Weights of a small GPT-style language model, trained from scratch on English Wikipedia.
Architecture: RMSNorm before each block, rotary positions, biases on query, key and value, tied embeddings.
Each number is 200 + 30 x the weight over its row's rms, rounded and kept within 0 to 999. Layers, rows and columns count from 0. The size before them is the row's rms in percent of the matrix's.

# down: layer 9 MLP down (transposed), 320x128, rms 0.113, rows 257-260, columns 0-127
# gate: layer 9 MLP gate, 320x128, rms 0.12, rows 258-261, columns 0-127
# up: layer 9 MLP up, 320x128, rms 0.124, rows 258-260, columns 0-127
down257,104,229,198,231,187,181,212,242,134,169,210,162,142,210,208,165,176,144,203,199,179,191,208,134,131,199,170,240,171,257,116,231,195,191,226,197,234,211,158,288,199,189,169,261,199,169,209,183,163,205,174,224,184,218,235,187,200,216,200,192,168,198,194,163,191,153,240,187,205,216,186,233,202,178,228,178,175,174,164,214,148,178,238,212,213,157,214,139,196,223,177,175,170,198,217,187,202,203,199,190,144,172,242,177,233,235,207,173,216,231,244,239,163,164,206,189,218,196,193,206,203,198,223,193,156,202,220,243,185
gate258,095,213,179,199,239,174,181,241,154,203,199,244,235,196,174,230,214,209,201,224,183,165,198,227,219,256,175,246,249,225,229,189,167,232,192,220,245,230,276,232,187,219,244,208,213,213,184,207,219,230,237,163,222,191,160,219,191,220,188,238,196,205,225,109,191,224,124,243,225,208,246,174,219,240,173,156,225,193,219,204,179,194,245,212,236,228,189,203,136,249,213,226,235,191,205,242,197,175,161,208,238,209,210,171,227,241,197,232,166,159,167,240,170,196,173,192,192,269,222,212,181,209,210,198,191,171,197,241,221
up258,104,221,190,188,204,175,213,207,212,210,175,153,230,148,254,232,154,227,230,203,150,194,253,175,159,225,194,155,196,203,190,187,204,187,267,204,130,112,184,218,235,168,222,223,194,204,203,192,200,201,180,263,208,186,172,182,209,178,168,195,180,238,234,234,208,154,235,227,224,201,200,209,217,154,232,211,220,166,214,244,179,177,215,267,216,156,201,208,197,248,166,181,195,166,239,199,233,233,249,243,241,208,194,204,184,164,251,196,202,208,219,180,184,199,217,230,157,176,144,195,216,252,178,181,218,202,240,146,203
down258,098,213,220,193,179,231,216,179,193,194,194,172,160,200,221,178,213,220,206,152,241,232,228,185,218,204,213,136,214,191,219,179,188,197,187,193,102,207,165,165,205,165,234,188,172,240,237,158,124,232,195,254,202,199,190,181,226,259,220,180,181,190,183,149,180,172,196,182,208,250,188,202,172,118,209,241,226,207,195,130,170,233,209,186,207,165,255,204,232,191,190,199,180,209,243,181,184,189,183,216,175,183,196,238,222,140,194,188,205,235,216,180,233,245,186,207,232,217,162,245,150,207,175,205,209,272,192,159,211
gate259,114,184,208,176,230,156,210,133,191,198,220,227,238,191,190,212,221,210,272,230,174,206,183,212,250,196,177,205,128,209,175,213,231,153,215,203,190,222,257,180,220,210,165,223,150,129,156,158,212,211,209,205,229,255,200,185,149,206,199,239,228,183,177,224,265,235,158,256,188,156,211,203,183,140,159,222,182,165,228,230,209,183,207,184,211,169,209,220,213,237,241,201,172,200,164,264,155,172,211,217,206,202,167,224,203,248,227,260,206,196,191,190,261,207,202,202,219,169,162,202,177,222,220,212,185,178,194,181,219
up259,107,186,182,164,222,174,199,191,150,220,161,181,187,175,251,260,215,186,176,155,183,227,219,205,148,224,193,222,185,231,238,181,221,206,224,191,214,208,218,185,197,194,175,197,164,193,163,179,205,190,281,213,226,173,210,206,190,199,187,177,180,185,168,170,192,187,215,206,199,187,292,174,206,201,234,186,202,181,170,175,231,234,173,212,219,196,153,185,181,163,229,183,217,222,186,281,202,237,207,137,192,154,209,157,193,184,170,205,204,297,262,160,202,227,177,194,240,244,258,212,239,219,235,173,186,185,260,178,191
down259,110,193,193,192,180,132,224,176,249,255,184,203,188,223,249,195,194,223,205,207,228,242,220,222,197,211,225,181,165,130,165,201,213,184,224,205,263,159,246,224,165,172,222,236,184,161,281,161,148,192,177,201,192,266,228,248,225,168,263,175,223,211,228,217,194,191,174,231,239,176,218,194,204,196,181,213,191,167,228,226,214,201,199,196,204,190,207,255,153,208,238,201,210,174,177,207,222,221,244,201,233,207,167,223,167,239,216,224,182,210,180,181,158,184,215,253,189,194,171,243,185,185,244,223,177,236,223,173,275
gate260,106,215,193,173,217,225,164,216,183,180,170,183,200,208,185,224,231,239,200,253,249,204,167,243,244,178,177,217,180,173,223,141,221,145,187,274,183,239,159,217,220,190,287,197,180,222,220,192,191,155,182,179,163,186,203,191,158,215,168,234,199,174,234,198,270,231,189,213,183,200,176,170,195,225,248,195,209,202,145,260,173,243,172,206,198,202,205,190,189,244,207,202,198,197,113,187,167,185,237,220,224,207,181,191,135,167,162,190,226,207,233,163,226,168,199,270,192,223,182,216,178,159,218,209,230,180,187,177,196
up260,097,187,209,243,188,170,211,197,242,166,178,187,144,236,131,213,188,206,204,240,207,180,258,215,212,186,187,175,226,171,153,169,240,162,189,197,169,182,181,165,206,190,222,217,196,188,235,199,141,210,206,207,236,175,190,164,153,190,208,254,199,171,179,215,196,213,172,209,132,192,211,181,225,188,211,245,172,160,217,201,270,155,230,158,234,258,226,176,181,176,214,255,199,182,178,272,222,205,211,185,216,220,201,188,205,228,217,252,204,166,206,193,245,192,209,194,192,206,174,233,211,231,188,130,216,141,158,229,131
down260,101,187,196,210,204,248,215,172,145,214,219,154,202,156,202,209,194,219,224,228,172,193,219,216,185,190,180,216,229,195,187,237,226,194,180,232,197,269,155,172,203,221,234,186,182,162,156,178,186,149,179,154,232,221,208,249,200,192,234,222,242,177,219,172,239,227,174,218,209,280,167,198,209,211,206,205,203,176,200,206,175,222,180,206,233,152,159,220,149,234,174,142,220,219,144,183,183,217,190,242,209,222,189,209,172,214,204,216,220,166,196,99,208,220,172,198,190,187,291,196,230,183,202,160,194,213,216,271,241
gate261,101,201,217,148,207,176,141,181,127,200,143,253,133,228,228,179,174,155,223,225,180,227,137,175,170,173,161,211,253,156,207,206,217,124,214,192,222,204,218,222,218,179,228,190,222,173,194,218,178,221,165,200,180,165,210,221,216,213,240,164,203,219,172,214,216,208,208,197,171,223,214,226,220,188,228,182,238,161,224,222,161,179,211,252,167,171,215,158,194,190,227,176,195,198,223,178,188,219,156,143,148,199,204,203,164,232,211,161,144,230,221,216,207,201,234,201,195,171,168,244,215,134,233,222,186,215,241,224,240